Weights of a small GPT-style language model, trained from scratch on English Wikipedia: hashed n-gram embeddings.
Each number is 128 + 24 x the weight over its row's rms, rounded and kept within 0 to 255. Layers, rows and columns count from 0. Numbers have three digits each. The size before them is the row's rms in percent of the matrix's.

# q: layer 11 attention query, 384x256, rms 0.289, rows 224-255, columns 32-63
# k: layer 11 attention key, 384x256, rms 0.296, rows 224-255, columns 32-63
# v: layer 11 attention value, 384x256, rms 0.314, rows 224-228, columns 32-63
# o: layer 11 attention output (transposed), 384x256, rms 0.338, rows 224-227, columns 32-63
q224 093:097128118132152144164133154114138157144111141144117132129117131147134114123109120125093147097158
k224 079:083151144095140175142147133106130115150125102108108143090163125115148121136089094142091106116138
q225 087:065135143107119088141123116162141126131150089122117127100140136099134116118160104139101123097101
k225 079:141137138161105088161082173114142144123100115115142160133138153158112146119120134132133151112101
q226 092:146104117106145131128107098113082159094124181086129133119129145142153104138158149154150136131112
k226 085:146110118122091128166191131136129140135114100099109096113122067079123121100117120135125149134115
q227 082:135157125136169147120143090127107130105091136122155088131127117172083126132121098147122165123167
k227 082:114134162162121135140172127135105105117155094100129139118128122108137098135154118101128140117129
q228 083:135144161136067101140137130120163156116144125152138113129103113151131127113133121153118126129135
k228 096:105105091135169110116137105143112112115135127138171143162133118140144107143107170149105174155123
q229 093:116130132158136116150152105159105144120109119109172117141158161142134130129106075129123119148123
k229 080:112117087117127130145115100134152091130167105099096128125116133117099109111111135157111137119126
q230 098:131117157151131158134130138155124123130088100115153143135133113107148157190117144127177139126109
k230 093:135117145164075118162105143164131124151135134102158137110157142153106120155113103114122151129178
q231 105:146128133117126127147099112090135165125111148103152126133114130091182139113143114151144094078136
k231 092:156099082109168138146127159117116132111151069130155120104082140113165156151145096110159140142158
q232 105:177101136152144115133083076058151132115097161148126118149146101149125104112097095117125144130115
k232 085:108128144167147101135161153140094127092169164142127133118086119129110104149144126118112152134118
q233 098:128090109075126119122189146151110126127124145159152132157125129139135136098125141143181076096142
k233 094:119122138107126130112158122141133117094118107154156087143127114161175090137135118107208121141101
q234 104:163119109118119136126106104105119129132132131127133138079141132085108111142115134120155130124111
k234 101:124119147139157163150156135115144142145138130149142115105146123112150104113110139116145116108109
q235 111:149122153160166133072149130124124130101075117150156179134096168100095122159106143140142133138128
k235 102:142124134153115121131133124126153059160116121149150128140170136108156155142108165157137152110136
q236 118:143110140190120092148135163099127083156127106107111126114170148138132129099151131153103127144156
k236 087:153127099121122113134115153122122159138149139159117096106150152142114099132130138120108118123111
q237 106:124129119141153096109176089112164170143164061168121126143103189129142133115141108120095110124095
k237 091:123140118176186105138125163105185148135122114106161108114182139098141172100120138144124147161163
q238 118:090130126131137126132145100142118137107138098119129141130130169109170119106149129130121134158158
k238 106:130124174121127153151145164157112116178130090128125145114112124154123145127111164097116127126139
q239 107:103138139153141115114161104132108088154116132103183132115144114111125174139081136134124142132137
k239 096:075143166069133144148143086126135167132069132171145119095145140104145122106110080102157176087116
q240 087:126155144125173114110140124160145132155147180111142144117141097140102127121132152140092096135140
k240 082:149118143132154159180141114171152105158097151126137091155103113108124155108108146132119075123134
q241 087:135102105095150164135073110125106150129207142117124099135126137133159136132116163134073178130107
k241 082:185152068149172130154118155167164081142124138105110141130173161128137121137137123153101144096098
q242 095:152136139124101135138140084099125110124121141148109118139146138161141118117098105111142102179128
k242 084:094122135109141111142127137114101137089138084112134153099091140094097109125109116099144151140125
q243 092:153132146124057110079081132148144153145123139136143102173089115152161147158110137138127148153131
k243 084:139155071155151155112128127111104145072125146151112121148150121135136133142104129113150120119151
q244 085:133149139189109136132112120130076096096083095133123114128116130106113163162136096152097137152160
k244 091:119104133094163138147129110065150143128120171177147088079104183141118133132124135118103119130109
q245 095:103115140053163142128096089128128155118100162102090092138143165118126123115170127127113135128107
k245 089:138131122123126136107121100117121120116111094155153075134066110161138124104099147133094128121120
q246 100:126101137140080146137105118160151145151123124131118118096129176123186092123165119128151164142123
k246 089:180107122147129160065146111124098128116140172095124147111132120103165151137125180138114163138108
q247 097:136130138095139129122115147146161117123133087140156128124118091153136141146116135125112148130136
k247 087:135143174110126096136094122108099129104139129135115136110097105114110131093201133110117145173070
q248 108:174099124100096098136172174147167141123128100134138152115143087122164144121106169110183096077119
k248 104:178121138128127075106125154129162119120147161131157161093160145154113164114070146109143112106116
q249 112:155104124128121103133135103139138124170176103151111131112145089177106160103166117098133099081168
k249 097:097132099131145180125165139105111134156100187146154141085113128136118156098080140127146180102126
q250 111:111105148135151125117143157143132157111125152130128141089113093122163113134141121092178117163144
k250 100:130131154104132144134157107185095127119123154136127142119122145165092128099164091150103116167140
q251 103:125136142183098141083128118110165145160119092141152137141168155086149123129145111180128145090106
k251 102:104107141159119136111179140146171123103149113099121105109117143124120140148136106144121120137096
q252 106:113126145148187137145113109119117141125131125091127086141101144153112136101173098117134136092156
k252 103:144149115140141135138155127139110140099172133111146139149117129145140121123185144152126145112110
q253 111:140169121126131119145098117144117128141128110155133119117114143093146140132115124151147171138118
k253 101:156109122150154129131089117111082154141124096148137129100121134152130116120129063163127159147138
q254 110:165129148122145105137151131138144147186128173145165127122157131090096168136125164105110123144135
k254 104:164117120156115143167144118127151092129136127138166091138138176090121092163140111107120180121171
q255 110:145090115109109140130160114148147100126136110148115125129150112097147120113139162101115086114148
k255 102:138107161116102146137128141124117114134117137148159115125112141147117127120125170139136148173131
v224 104:122168123132151194107132109145123125127123093176112165107107095137174178135117131104156114146142
o224 115:128113159113102110100092126149103099106117129125128120134138177137142173131101125114109157154113
v225 101:124131122146091151150109109118106128136128129125133094159121100155121133101183106107141142130155
o225 103:079098119122099124096135127130100140084147146145120148133124127157158115123167162104126101168146
v226 108:147134155122141151113130102152121150153148108131116093117073148097072133128087088105197113161107
o226 108:144114153082131137124127115134144150175164157114153135129092132097133173117099135129135131107129
v227 099:098160157132085153134130101168108144158158111085104134109124146094136156133128152110130078125137
o227 101:153130114096139153110156126100149150125101146108106108165128133174120086156097128130148174148113
v228 098:114130151115105067123124136145167125129115171167120103135148130122138098132137126144150084146138